Weights of a small transformer language model: 3 heads of 32.
Each number is 128 + 32 x the weight over its row's rms, rounded and kept within 0 to 255. Layers, rows and columns count from 0. Numbers have three digits each. The size before them is the row's rms in percent of the matrix's.

# layer 4 MLP up, 384x96, rms 0.0757, rows 90-230, columns 0-47
112:171127140164125115141155090108190151016157095117115159196108110128092094103117135084093102144110099126134128111086085116148101182141105167101114
094:171050174181121094131190103145144134103166103102122116143127125151176143147097116103112147138165175121080115112137153077143110079125162126130151
110:090113151175153177148097104114128204179165151122141121149156152146111116137110198103080070101142099133094160131137114112090102098125119132139135
103:153165142172109130085152100120094127095136093087134101130173077135093096183153161132095131114159092097164119083092128079193235096102138080124077
098:130148166101140098122127161120153095145152129046199122076107116131177165172160114078119144156169140123129127157139166104147157093109116114130156
093:160117096137128132110155143108128107105136177112094086135092129112049140093184134133149134104145175155146062163092109172116115123194135074088095
080:128130093166181109076120126103119110147160088109134188161092197091161146119149140060103116156137112115108084175079181136113106171113102108164129
106:114153106169158128125183121155167119086068108155097147140086141093143150120136109108098124115148149113099125112180140090104128172125124164082184
099:085128131109111122168116152090091151142132099115133148135126104141113137145047144127117119135145148171117100077119148171075082145144141033124063
090:129130163071164131138111088148103192111169102101101126123110122108059133141162108135116137094098132135151125123142161143087118069120131102082178
095:137127144112118092134120143123126149153112169201129114127065161064133118130019091130151152146081107149147153077169096062127174089108166089126099
097:058130140153102166126161134158136199112095118105148118133139104128063097188133124146101100087168190150164115137138107106141147107190122148122155
088:124117106120128133154130145069126145087149179109160124094124120097171101121140125164137139057130135139124085117087086122202093063097143144192132
107:155162102129167122081073058147110113077149083104123167083090072135140142161093131130162097134159140135082135106158082173106158105041104152069128
096:162136111153116175100122134181108118095180146217121164055087121130121106094110121168095167117156162144076087128135083144120179124120157193106116
088:159102132189105120120124126097101176168070083138149057156127048140126149153086130082137183195133126156150134128192154175139138131154102128197102
104:077144096156081032196115090104116111116110120087138142118090130156148115137117172131062132121176148166113185145137147124128158089141097127177133
098:131120105095149170124154175091162153152136172171149090096087117116146078139107115100105126108179122165161103118136133094095084087204135082143169
103:123137083098095133061149165151161138139160098214107114174077100117110118134173143164116140150142110159119117078161135175146151103152127084118116
100:118128139112123167120138110155134142125166117106185129130112153177099099097186189106117119114121154144143157137129046109118137163161175073167136
094:134111111150146130074098121176118182067116120155112031117132082124083105138124122102114201139084149133062115112105106157174134139139145087060134
101:142091148053066097166192099066150144144134087111131119125068107086097146120073156096086138119127151156139099156089178154123110071110158104131120
092:137167127169139090088038105118079138108102166091138134133077143132070164148142168095113114158141156146098125153118143108149131144134164170143106
108:087124161094094116166140086121169165149121183159110137167127113092152128136087106101159121184100178133094102067139091180087164118127116207104163
112:126176097136122132126130084114139111161116142061147148127096076158089121225086144117098141114111163077116112163152125145121179071111130129096169
097:108090170089138113156164109153130135086156127178126087100125115094089188169096125097119146097135165151138092103154149154121111149139156095048117
120:122208191124126088143133117085089145082081167153158104121122119122083138150143128148177152086128132153101132048045139085140127144117135125126141
110:145166148225101136174107136123109111080135146160071172132116105181167161122095095158105173148153135142108107121155170128176111133115173111148115
112:140136105156126146164066087139090119148169145097131127147063147151086150117100138162093081131161171167098107134172136137175179063189171149106142
099:193065162117143208074151139111184099127139187111159145175159123145111149163146145132093097115127170090153129136077116116124130144190143143099166
098:101112164172143095113086104144129114094198126108169122119102084184131141121099114163146151127118147104116148128095068155144058127113130114100193
095:037109115160081137099127160214131123097124130182117127105088146085089128191074103096139191094095090174099122116121112132077166097110100090142092
093:148131067115166170117129152117105145117194192083134093146104105145125116122101185172095155172092121175147129119119100155115164118158148057127100
107:151127107147107109169084141139144172091138174166130120169061133108124138120150138127154163135159160161168131082159088067096115167145112196049083
093:080125100108133124113132126107132131097124139093179081093150098132102133097176012104174124143095110143105160172124067109132144085161128121113184
097:139172157169178129124107124136148122152172185111162113096130130079128094185066075089136171137105158148065115126085072125162086082109144171181108
091:093103148151125154151126139138165133091100125146136127179031183140179181155108113147118125132119179099074150120146207114120119117132167120166114
096:099079141165105137095067118114122154067110102118125109116092084130152105134183137129140123147148150178094184144120149086101122134131147081152153
123:138194158131114127110079109131138130073100175170176088121163114184062155179125092160182152089113143156103088079103101142157165120121167141174172
092:141116133097084142160144103078113103108149155170117160105137148173103145141075143074136116107062127126128067135191180162089159116107144072125190
096:135102106147080130082131161087131101090101220138120090128090197103125088165148132178109067149105073182108107137155152150133144105153088105126198
112:177152097106149073161119135051167137163141113104198161099120107173127119156119141112090103125104174133104142079135166126110118120111169175148131
096:140105098118144126103078125149177120084150171168086139200153096135102137140103152158134153110082125152148122107084116136156151171168135069100142
108:115144132191089123167141159096143109105112219143132074116127128155069173176179164083111152131115138193115072111120134141157143132135147104075183
109:089076146089157194129152105085113122151140085190183142105115182164104151095063058141096130135197126148105128115124182099093132100149174142137247
096:149097164191133159140126158136191111116071090130122197096137097147119133161124090030124112148193137132137150080106075096136102154120059114121162
094:069127102144087130113141115081136140095107067124177110188083127187119125167124114091152106090078094114122137077114111083156101094143174137074170
099:162098099083119157121177092113132158146169151103131077135167137144130147129097183051114155099144148099059156175106110130131185075207124162117140
086:139111100121135171164090095160092084123177162073042184171094118127143201135079104100146080110116130140129152110087140172085104116059106175117133
079:127129144157144137101134083162072174124141122141145077093125143149162116194166111169131115130110130140136086139089106172126228133088090109148177
123:082118081130117118136101134090096217134116139108151123073084191130060132141068148112141146129148166145142143117185113146100187104114112156136112
094:173159161139138039200138110131140132153107168158111180120154121127099111097163189101098096149134105192080050140107109157088154180124076116137143
108:163134184114112222111110168151169122095101101173118094143161179161095113115099110094067147146203074101088153157119136138178106127143179107161175
096:126102129117080120138121142117125192167155153116152153089162103187111109131079108164133150083082218127131185079208147105123133061066146113091185
096:127009156130128140122144140081132196142153114159142123165121109107138115155112129103138173104084133163104121189096120116089179174083143058141137
087:087114165148145097107194100089170131213132124052175094149102077098118140109105080114194149097120114117079159104104057100137139099184158136150163
099:129148109163106118108158132076160123143095144151132162114093097077168149121063158096151120104085107175115169131172122106185082141128089077069066
120:105154123149170126145134129168089156081100151149170096103098085139120154220154070099128154147173157091107137090166135086127116155173170112122141
106:169104171112141114182065109092119197156162147135124134125117068128114169030087153109136187100070179090134134098130115051133157084124081122118083
084:088128147087125133077074134135216161172190099153179158177145141102104154163078076105108139098118095132109139141136157124143142136171091088097164
093:133130077134100110114135181113128201116065081159138091139137102137197058137116115138171180107103130176167119066137151088085136095114096165140181
099:128163108164099149135135100094119126111166105113156162107147121183103130184099113099127136120091173059107108128122177106175112111166136112098142
088:177139106148178047097154120119117119137109131142180121148086165149114098105119107114115161192191166098104164130147149160114176110112135140121081
109:165117111202135148115133110090160102089129116144196134142121100114152061117128105124081155097122103124116103109208068076115177101148144120113114
102:141111133128108136116160182107132104130091097108102102156149129151138082130133123129067105183202103140117130132070096145112125078161152185184103
123:124093119148058118140112186079154104163151180041154118125091113158099126139141128141128122152200158146075185116146088136147101079147126117152134
088:136158099122027127108081154116144097110126160145121061126089098125144090100175137094179170144123081161155093097089123151115132131125143181123082
102:114192132161135103077100153123149138128152136139121096115132105076110235195125125115137161138140153107085175091108108073137128103097121089113083
105:134166124115148104069129094125176155176122124153138157147048086148120138136123156162111132125112114106123103145105087192137204108118150145170152
090:073126088089100136151115055122138103129140077101123122114139090170187141186142061118179129102173078177130174123139122149132157083033143104080160
108:159104111113152082133090076158110184144125072161144128121101094128121125151117144156157127078063095109131212120091117102092096178170159104137172
092:164082098097120140097072071129060098143123204114128142084113116143125146163095109102166177051100151104115148124156126104115127136150148076154107
123:106118139151127160119112111079128180147136084160154159165099183099103176093083156147156128140197133138081163086096214096139187131103095117136118
090:113135114187136124097080102118177142068110155146162112094093195121135114103073091066166115110118159185129098133106093125062173123156188130063152
093:123084095126121164112118156070137171107163100111175106086113131123101127139151103149094132180136133157099158083126134097111174112120107142153196
114:133126177184119142174130178089120138134070179102131174056098162173107145112128131092105122090101118129175100126086092129167089126159090080194179
105:104084099135149137176061073100100196162042083190141153098143130145071142075135072147145132137122117111116125121096118161152168151157125173209148
101:099151114157171160194105141120128170121143161194125097173119110079165141153130131080085157197147109120108101059162132135116082134181090128114133
091:105123131089134190168165041110099196182112140069172150117132122071127148060148087112175121159105149105090134131146126115043135083192102148118124
095:070126109193163100149136131145200102082210126118121174119067107157141163117164123087089173155092101143121058100085119132206169109112125126135094
102:094077101107086105178143119122137134135191064144127141148155080104096122150129169164084181121103110119106182091157113142153153135129086075096091
096:125120177136130137117134100068147177076092024148142097122173175080143160107159148123099167108170144147181091057098167090099118157098164077128147
092:110156158110127127079110075070153160110173076095154146080120126111112097121136179130112165097109097115106184078112116032143140075155139141093103
088:145165132078141130096131143115180131103156151134129164156120093105190077100120126109185139136131213143106137143173095122109102112065166149143143
103:096150123140096108127146113148075139108125025129124129138132096105158174114114122160164111156163119144124072141125123071107202152139131134181133
101:109133156154120115088054111159133123136073159139141096055083120160141109148121166153159155086172140179127127149115100087084114097118136135142086
094:133094187192135122165164118077150160089124098123107150144133091160156134083122044083125106129136119143132123108152185166094170107126090114165095
095:140092121215125099089085140096103106114109115119116192115118123148122136135159131104106152163145130092116073068160152139122127112132138159165155
090:132153122133103111119117149108160118151151116153068168155064155141151095160077140104104137045148138139122136140203145133174179139167184198088165
094:117096083149158123119109122104065146201099117117090098183129064156100162115168135109107104093126015101127106095110156106139180091099121121119112
098:141182220149125178074140145139150169112137118122074094073116135124188175147100105096111145111137108105106093175137153145114123108125165104086097
110:126193138161174135099129081107150128125123135129119117116122117151124127150092098134095083065202121148131116095163123099127093173048151111167113
085:097113173087116106120092144159145088154161142192153187154130107131096069092113112143058124174171140113160115062106120155161132162106152137192144
111:161139099157135158052089117162147141145125080103125103076079086175141108150128178146144160157150197130124146078121110112096144082133152126101163
101:102144144152201126130154090147118164110134198166165081136113157147094109172132129126205087120118036142127120123103124117142113122082144074131192
089:177154143076133160143077069114124100127151153087162055132140113153142111079142086116062120087103123126114143165131089089127107123147122072101129
113:122190120156120138116064103114045154093182148046072172104159097133126149102094099117117092129133151128103092087130077114121176167148123124144121
089:146100149111120127087138075108110121113130153131174102144123109202158089188116175094153150184061185082106056104153111177103095135128117149161144
098:131070190127131149126148135124114129160149149132125155119100110171153110159106125162107131094092131134146136148117116117143137124182106132138143
097:112161108150106165141128110091184083093094156154108141149117142105072176119112139134154172143147129090175118115171172144141132098202169091191097
109:120140133106126097183118093108076132110154116123085118095076106135100147146183178076116156157139121199156072131110142131188097077143096138102149
100:088128126104146108209122056115199147156147122149160182074122117106102120146130117115127133140184091077109137109107130136139147103124093147149158
107:151172142135121074206094102143081084126120149158103104118146157134082147212082081103133119134089142147087147096133126139156079148140123082089130
103:137115133193066082093130131167113097083165147146095075141155076076157161161142149117090099137187163143139106150131061071081093099118065163121133
096:172149148074192167130181164125120172060158154129191114114136141064172125142072184118129112100164159165090105159142084115142101059183133140115121
093:161098072192120158173109143095130133120136121169159198118091141077131112192118168118082099186163116113119092114139104133134155130132156098106114
107:139112148151142215159101210122109105140180184109161144101153112128141105108107165113091152096102126142144199156153131098096112161109071112114092
084:117076162157095195112155112129177113098086112173109094131092084145087149119164169123073153143146104110097087117101181121154158106113183162169117
096:183075139087130182117082183117112131078139142075084111147124112162173156168117156115094110093144087115156152178115176099169190133140130135137150
102:101118131095142131138098104111112130074131145219122126115121078143139111174112143169116104168091150169118102154104091076162171136105097102147091
095:096125119169204137110113122136145122143125129143131100193106110144134078165060137111154147192125104129110132143106131201090064129117138177169161
097:082125136195175120157128142125114116115112099104130122148138099158134156128139091133122171140147129051113175085128140086142150219100120129091152
096:102076172146126103141142149158119178157105142083128158093053119072113062139133091165141124074113164122090131130085107121110128049130131113118117
108:083170120130175128125151117104118100123130101084173144077101105142058110123144177148120162128202104093146100110161147077149109093185130155133185
093:178109143129116177158140169148142150119113077158132188155114112075146192177104107061097072068102173130136100112157160140052135116104164109131079
099:166113123172131126102058143138093138065098151141104128075113127140089159140144141155153198142179095172097151168130144118166129098160098115149164
100:157077129130145178119093075118166099130109118212122114058037175129121106145178147111161105129126111153168178111146162100142158096085153187177166
113:097110119157185125169211064137161137099088097151131057110121118118093172081132173105119149115093107165113134135120108156135123115153119151112182
101:074130106150107167111119126061097185135131104134179183143103146139142156152100146168154142118107144140078133117159127107178111115169141069134080
086:174189118102125141135139132146162145095092128143158131130100089151114166155170096129059122155211159152117151107109183121076120137124134121118178
116:115124146175116131124159175132113205123077151216166136138106126135123128078149098120122133162120111206139130134099090184065138157147144155150122
092:125179152200131132173157098117113192109181084130142114127156140145156126081201117095150094130201151142178062175101141110158096150141126111137098
108:153076115149119150136128169078081192120181131085164105155094054112141121108114165146126100119098121134166134116082094144161109086136104083141169
089:160113108131151187146129091159170144179138092096096161131126096190157134089123124102108116135164116109080135170142159143150140095159138112231087
092:086141103062134103157144082062168093144118171136185187124122195137096170099134132118104044136172119141111085166179148157164135137203115150175065
088:087109105114122122160154072122202143109131144130138168116129168120138100184106087116101136099104091153102113128187131103139107145091119122085106
111:085183178178075126134131171091116174172037139089135157142081105091094134084152136138150084127125136184111102116160167117137098115137138123201122
094:125064164089123194140102089101155159122158152129091150141133125128088136194126091176119114132119083164138167128140188079086166160137160058105149
083:109086210131179084165064097144152135132126102084151143115144112135143138136144080132158100131142107195133142141056118144056145163113083118148110
100:128125134108056119069143072139207125110157115135142151123174137112090112179092159114121111088154153149127153116149111131125188091132166193135155
094:166157131124118098136139119148152112130226103093169158126097110110152166123028105087164093112082152143169137141143101150090153102103143083097066
101:139153162138063088145095089091117133115128168133102116071084077121093121132119067106164071159134150121133104071088160122155141118128193178119120
089:193081111143163099095085162140206096126133094117141173162056186172125132131110102109150125108092079155157129142098087121130175130134169098145116
103:147165185151096174131150073087114134203142179176102097107087117093128110133129121172127069118134075159121138113091093092139167125175153118149133
104:126086090119107144099090085085093104141118137132065197172137131147091144141098122085155123102174118055081106195124081139119146097116136131125128
096:153159097142113212150102069156123165158129166108140142201146136142113172117086129173125126173184146132081125122127149119129152069104103182112122
093:124126100112104150128130121114124138131178220079115121144188123082109198174080089123101160134104189170112159139094093147084130149089117116122164
098:105106051174114189175161135147126104116157190126104119097078165167102134184120138138125135152110101142125123108134182111154123104116123180169129
115:170134113228078157130099141102111172124187112158089138086110142113126102126128171114109127086101135162065105114100122128164102118157113089119155
095:148091119097116144125139128116210167156121143196118143196105084113119121126163136068158099082076121199176152109156097109113128071101092103145164
100:114129126065091108124132096134133194123146076136098121188146079122094090126095064144130112146128105140183074112091118137087154120133172151117153
# layer 4 MLP down (transposed), 384x96, rms 0.0758, rows 90-230, columns 0-47
106:096118130104120120129140161191122143144162138154132122161073105200190191120110140108127133147100125129166125117136179136127106178040142099116130
122:128148127108102116156021147113114147102064150152100135073094148119141085082163148125167103132116097108160149108157149117083164158097114104131120
112:118150107115114111088143171118096130139177142047139173111122127151091146073155166094107098171097029083159202190101098093099137160151098086117128
092:138111182109088171109132108099134194170140132090098170113103139085137141115083122124150039144121146137096133156110138181101096049151116158176143
075:104146124098185173137112120115085138170133100125048127143135177180098089126133133213163153125136121113117137161117129157147141147145102104082100
082:178167154121172143205116109102118134117113107133116162127142128197145127082130115176147092077108097147119140099119132195123085100083125219111140
089:151144089087163077094136113120121202182159168129125136131148105138161116112137102138198114137117140119135101183085132155091128149149150165172168
097:100129169155103091125161082099126139137113158159140142142107148135140130191178137150146106115145180145133188119096148104111095089140154081142124
100:127145142172106094126172130214153140094104155105128117130138129102097110124193082094148150104141122108132115155116123052172165080099176132124144
108:145112124176108124117136144083113128162162108132185118116063159126114046095087125126112076160132176153140105138130081139152171136094148109146094
094:128127157161056112152136111110140176126123162109072142140153189126134154168173170127126123161150095086121094187186080133113131105167102136133125
102:106151110049104145118117142103144154094138052156144143200151102146175107154102070166111108183095124117169165127120166145101155168088118170081094
088:081110098110153126131156169154127117138120190134076155117115166152113100109163138161103168103163090094126108182188123102117073090130105099138107
107:104121123138136126112077048107119102122103084224106103139129125111104173087106136140142165130161145076132159084118152129161144084165132097199068
110:215158114132091130129192166095097138146129136106127112199153147164131191129157098082147161105186129165100126090141162120097138133112136083167139
083:141113134043157109043133127112076134124147133100095129093090081154086125126169126154157127168103151083097146141191183127102048120183082143118147
124:116106149131076141082123194122117151102126122126164069174067141149150160075118127131126152133120043087165064152145029121133072110097184146171136
087:141164090179114169109098137111107156179157167167110157192157104108154138085140090142160107138143153143153093093081081157131149120158155177120153
119:098070127192237123110141120175120087167098121174154086119157154160169077148082138154122124094133149174130139120093117080134115160110135077213119
065:142188121085150053070068110169109107141165097201151138177132149118161164122151116190124120104139141094090135104065092122150098102137126153091110
082:155112116160072196172129127155096119174077118104147169083138082109158130122118118095161106084135119110136166120138168139084068117102144117157128
103:146114125170131163116151113145184116125108158168199160124133137135071069170142078086093083191112091139123091148143130143125141157094085153087116
093:103145166142111155162100114109112178085185112119105087148118156150097132140174090155184164106085149138104131131119142118185153140082086133084085
109:097107137169133122103137152166133100115146144100062103121084141048139168097110120125159109143103174202100153122138127126150112128119121191123093
112:149102101119110077202091108117135129143110128163139152130121175128128149140146106075151132148141123142105167115123172225182117070133160095126155
096:141111044127175151097136162137085129125123111122106131088166133142128093120071079152177143096158148087094094147096172061145129109182129169105115
135:111171139130143127137138155133132117120104143133132165128098120190009139212159142175198146109145141176155154133114137117149143160201156142120169
098:085108178097120089144135167158114096099121076129163144106134144160132101105136095105113158105105115091121119101197167154139133139139080155159087
113:142138125099137124078077128131128096092076072111167119081134089103131128135105167154116209079151131112094075113146153103104189139139089191093127
096:146075111154208071142109167197124142183148136154126127147124158130115104118095187130173098151119140117115104130093130137163113093130167074109069
110:164220150112195107139122134138102098119117130189067109134120183072135095116144192099067143122160121140103156134149176117137155104080083109193148
077:146144118152119121099177125140085174115109140077081119128102090161156114130153139118109116155133119098115086128084071135101098120155164147158144
104:147171122110144099172160144098148141138130088142096139150170131194160157172101080126151107098178144140123103114081117142135143150111112124205119
111:192151101134135124155164136106130120135112132170108121116197111067119175188119174113110174082128124155082070135151141130141084150189101136122088
106:184175051103145053154125159097135171142088179147079128111131152109100128148173148108127130143090108107098127081148184082135177123099168184120147
089:091103102088090111148169132092166115077173095165133147164110110098084091081141094128111128113129101132158164107159175105076094112108059137077079
086:127167095151113129147125154133121147117147143043167148160138054146085103146096129102175062105119143105140090124068079151171113159138100120128075
090:144225137107130086121139125077091127152124169089126134154123116121119110115042122106156152145114141114130125098163184138121114138157103114074139
123:102069124126150140108112109115144131108117135176184162065135156137108057142141207106078152112106127160130202180108101122111116122133147119137096
110:071192126149172099124164161146166122149124141086194121157137118131148127135149132182161134160184120149147171141095185093160130140136150102138102
078:097174132105118147141103133087088162132139126161096156141171168205096164113138131119148123152057122098129221073082141122155082093139151126119088
098:119086072138115177094094080151158110097085135121061159123145186127083087086180132135140143096126117108092158155145189185146109155171106161152134
074:139088098072082153090172121108041143126077098106070048151155070167158150136152056102113118106103124111105139127102162138106098122094147144075131
103:117136132106170141046141150137125076111072117113181103134086152101082142092137108145157129084083114152129190165214093111102167116090144119151123
112:101158150122055074094092134174194151137060192113167119143149113139162133167143136198132076127103133139129150171096073158121113102111125117169121
114:150161088161138106118114160151147175149131153186129121145150159119152101091148103127113087106194117122142132127138141139128104123108166094158194
099:161101135090139112116140106146110117124167185137075139127092156166118143110158090160143109114134078101137087155144192145117078109122107141157154
126:116106148079142165131135124110153100150162097107074088151094154074144133171105109045082114169136105137121124152088085176150131133166167110178133
080:128041057136137144074116141151108145158151160119096171148159127149132159077175109148180126168180191161118133116100101150159137087153176201144142
086:122125133101124179116136135124105102115160149126106125106106114107137116065119103093116118106104137115089171167165121107183066114103137134142107
117:123181074109105151144142144101109151132134082154147136130097122131109070049142102109170155113159124160165104058128091104113125160168057074127110
079:099103090134102172073091157114088113106139068111161114125104088122099162151120057135105090156181219092140195136138136064156106117114171091108100
105:113150122198127081135104118142125131098107141135096114220104099121158163167137120134183134129158112166102105148116140072071160213159148144097142
090:068127076118164136118141121137082077107071108129160080192091134070174150132150130094181117088144109128135040167097137158138112143120100152120129
122:159112102191183109187135171169110133149126115084119114091110130153199098183118162167122069104139158159152150125138123113165105131132155170117227
096:178104102123067115127078118155185105116126092152129145133118159118128155110090159096070120101153124141132133147138145149131185139153137093152162
081:085142125079171122087146084108109090084112148106093126110157179212067109130144111135124080114111090080059144188122144084088125133112161148101121
120:126110111109118152135171160070110133132143167106123193122130098140142141077086142141082067077097113113157141181119118145163102169135068129104165
113:110137131192191130154106131184128172135072095168152127113085086129109089163097122153089076162151066111128042138083185047117077123133173158131089
093:165148135146092120195106082170152160184128114117120161133156127093206111127164137111106166105156130134115055113081128091076123098083177123158156
103:100115080149177148144122099121117135115135099096147083167077113112118087096132158139088115156169093161172115151095145086065127176120126062117114
087:100139082128089179129173130142178155146152154113145136130106175090123168138157197213124092136085111139145130143165099177138111111209101122132111
077:160140151056099219147145100149086177155119111129171117094140145110120161140124192119115126143130112140144114162182087118172166073144084102144149
097:132168134114156168089109122129090139121100128116130125148194109124140216106120150135126103150157093107205090094122128153108150140138154190174083
101:144172164133085154105111050143221118142082066129136145146070165113138148126107086159161142094146138093063083130175164142154125177128140097120094
123:013155125099103058125126112152168075131117118117180107156105146194137148164106172153101111159129089104155158184147146096134123139134172156170154
091:115120101199127145121153149129130155118136148107144198145187163153119105158081096137086115136133152110146136137123138077090130119147114096139082
118:147186141176124122154121065134081091128091144125114173084073134096144122081108140125099172102071097107124152051145116220119131113067147145139152
110:136072140153176179113101104098147116128160114096200143084181097079139071127098152119152113120131176104191153136156114140165161143118105164117113
082:166077153141165137092119148105148143146121118128080146141087143094115084079129139066098143165113127139135113158069056126127145143128071102072116
122:078163178144109135118156134102151133132155089155154123067187143156103097087131069132170120181086163128096124154104139182151163004109190184182114
114:063184104171169147138153134070202144131119124145164179106079169130095101132112160077132143129119167169144121137085146089137147165181114097155103
116:077080136155129183084101090099122118173077117116150154130105179123098106108127079119176100146117118122096150168135216092164122153071139164120182
102:099135119070102088094056120176109106149115142168100095127173154144126142088135135109094147126062102128116119156114153117088074152155116173154113
117:152146111161145135136116112084135112129099180127115160115126182133153128109144158098113135111120140087117111145128098083119130066158085180135163
142:167089108170123173198156159070122103138149123125154119083123149119071135168114093057087145118136108157142071107128151148132134134134090151142128
099:178156130164102085178181160153087192107181137145100127125081162133184159124150157079153144124122174181125109146138140102076135109097107098153160
090:103061159130090123136115123175098156169110075145168124091072125091117140083151169154190123141080117068119136129134076122128168098049154160084121
089:127097169133133105168075193140124055157164142174123079152166136138169105135096181156137174074164120139142089128183103109204133166101098101194117
088:161064151123109154146110140128052089137158120082111095124105107126116116116040133163069104169120168099105162118178134123125123099091194119162159
102:072186101173154155053130077196101069090107174122145120099140126090087164096140085171131144172120147100101107201131109113129149161099131124118124
085:134109142042154093099179117136105136125176136041148125158120116168060086151145105170156082116084145134108147097125119076106138119148104075075093
110:149170161116104116144151127116082137226142207144153125136135119066137071129169175136125100132104111188117173139052073175129148124148185134109127
091:047150165107146141127133138165176108134124209161099084146127134138083129128156145129148109137105157100093174170213143133165084132190110142148097
104:148128160135119150086111163183141096135153121132093174080183167175091143096149076097114180099058085128126133151180207185125134139140111106106143
114:138108097119127124155152068117140143137207135093147135158154116152119149109129145132123111109111163086124101098128087187189148104133159150107193
086:070146110145114144122140127117140091117183167125101132138086120108080176142159159157102097108148123129175163110103142099136133126167124124045088
085:140161077095162111131175150067126168148147135113105110156185129155147070159174089101108163196116173148104139113106136151121082128141154178131169
087:141125119136118159118139093152159181116187148135223139071104112115143159200120164160141162157101151114166191114153148147165086121093133084146073
081:084164134087102150117137141153157068071093178121132114059123138108050135101118099125164167155120086117099134151212163143136115114173081099098116
070:111145113145164123152123104137098153110138103115207117150061103115161126153090196139114183149110157113136127095124090101105152135106159081095161
110:164179128081113163050146066139109102131161206132096151138160107104192135168129104059136121140126124167126113138087071120116134163131094099126113
089:076130080066080128166162097156132140133071227100140116187131165117133132126142124152129131171132142121106225101061170143141098098133102141107159
093:116141073144137076116148160105121132146171166076143091065125046159136091105133122199159102174136096138137133161117135123120148063158124172118140
095:159132124104083089136124111138157093076098066064081152109143144143070143110127149137115137098129182147117084079109210056105141107127059107117115
080:119134114150131114133153160143109184130135114129134104157116132171136137113131113175157095167147162130154187140125114135161120161172144136112131
116:102144148120170106166124135109184090128117114140144144123146061148103171191104103123083087128132141105147200104137149167174123104093153124084171
088:169167117163138131151130144128125143171116139155160125166118099114156154103197126186155105162152132116140092123081093119164179086106233158106130
095:090147057124089099103084128075105157108139078147176113078122135082126116114135109131098127151167134157134120164117081082121141073107172153120157
078:113101075122119112122128118159147173113106128118122101172147094119130139106119132134150133164143112129177109111114113120115129122136178116118142
102:141121167112129148103126171144190086122131176146131085127137108153156073146122119202111136149068117092119135145196174116104134103118134123132094
083:099086139127075130119135141146123134137113136109104129097154076193120166135131118124115109171164164118149175133095087121132135161125170071131122
104:135145147086136050081118140079198059096110153126094151120142097159122096133138104140077086152140131192115152135147159131151133139148081154108130
115:072127153103175102212121142101105158092135145119130130135128147185111152135125097161163138101144122157118143147151171154151082170058130088128145
087:157111140139114131105138107132120084156137163150106153122114112082204140133147104160096110062171169158164157069132120084167124088065152120085101
076:084107112143100101087086116150108111109116063054114178082118126139120198059149067133163079123141076132103137137142130107112124107136160112201143
101:124155104153095096189147107149167163137146116124138097125086126132129152197158135116144083128187107139145089103098128132190171067166185198108114
089:130109136160180129073194180112132114121146167115157104128147161152147135175145189092141184163127153133148110150192148105127135067144134104142137
100:123201103145156127146129137134145175132136104194101124147108150047139119103093091144080123131163124193134122116107103148079035147111091046115076
112:098118097167141153074149124193128160157034164122130115078161206142083121078146117105132165074144126117112100099156102130088128101142104108132128
079:157136124101112142126090146141029167118117129147136101159108168130182160063169107120131153137104137113138121116112081195079179198056144127142129
089:138203056070107122091120137180116142140153146189114119099175129069132093169130111137125117126152115141094159169144144111119090099186094189078135
106:116089100163145182098110105138116116154141109095135108120193164109170127098079148136179118124185119161147119105111143154121168214112152098106076
093:132136141153162141129135110124102118188130142083086114129148070137130102176101141130111156113146160058073087166086126144182099090126170125100143
083:133125081132137106147089104138096106129126165100168134092109117154071118090139156118152198106140102157084154072148066095178118155130105094113125
104:096115111114144118096185118209160097124117138176133145171065152069122111099095155114088124147144142136156116124139120053141143117158095134134196
111:184181130134206128219084139097161125096103140123108146088112101123142101092156141092136124111131096102158144122087071096164139145165077148079076
096:184120171115096146101207136082035162148147167084161143111178141179151100168147121159149141150175106163166148107125124130125124175026150134141071
109:159157183173202165111182156167115134115110111147117141134063147078130042153179128105132140183157125129077136141156131106168122171085120130145159
092:173125155180114138120133116150179124161207155109141071139112100139176124123079145090120136207158152125210095091115123133073134117086111114169136
091:126090137087158125124166135104158087160168204143224166144163124092072182205122131091092157114101149161056191132125176173124109080128138103100147
079:063149136079094130072132079084096091125173145097105158163129116186075146121122134103121183120062164071123133155217137111097093106103129126144170
107:112147130069091153164125108101134125144100161107095133103192125198103150145122120094157145151104111191126159164092090177123136162123161132141091
085:135128124121075117150135119086178113098145141143155114165069119103070142143095145101102110155079172121112101059120149076082145142104090124095181
087:135109139178113097127124135090091093162145153092128102156139099104170165097168161161113090132171154128167100124046054139137128173144205105122149
096:122132174095087137144139152108115163109126154075068087155154089158165118148175113216196124130194153118164142119048081096146133148101147119129173
116:155061076045167164080135082141177116128147102085115110158117172143118154122098149115108140148140069095115089105150149131089136132115131144103196
101:130131169179146089101111130126139071191196146142156161114139113198161141098144096141129184169082116107155134152133157138148129131138120166167093
083:144130117116099156140113056115103151113106156094159174117118170125150163165146124144114120118111178061148137130108117125081173072119074129097156
095:104140166092152131188116132125035128095096149165131138138092099140107113125115147100127152153084141200149100094139124099092125096133131091153088
097:159135171116086107113161095166084117091108102154089078109180146120035105092129196124171126122092111103152105167128113104086069180156111137159142
091:121098141151138086101137175144065133193079113099132150116123099156110149116093142143144159081132162142103109124090159102080129114117181094153105
087:098147088137071132174101145145064165123104110110170133120124091106184104063151086153083130115155175088064090113138152146083093129078108177068116
093:059096139185177113112113169132114132049132073076136152126117110114135094134174130147068109156113145094150104106140074126082117123102133157152098
079:112118112093116177070120194115128151116167140127132151081156088149108103122115086115099135161115142127112176043196146092071129085149137179121095
113:158168166091078084159094099153147181140128173110083125152150115146099158059137161153159139167190209167128137084114157125123109103104155185154093
095:107133105132133092183057160176134150103131074121187109181104179156135107136130107167097119098132164148117092145115140122175159068121161097110115
094:143129091141155143136134120133075186132144089043120136069101078088183213119130069131141110118128144113139104104102085161123131113106202119141143
117:090123094067145137191094175118107102143113185150111167128130105075150143131102128150056136134155187129106107165146141091152082093089098136132091
098:128128132135147202083123090059103090124117181032076141141109153134139169128110173156112174112134124082094108102137109086069140177155151103138099
095:100170080112128147127106075151137073107151139185093142122089200149125149106158141167168125143112161069100176158136172077117089137120124129114229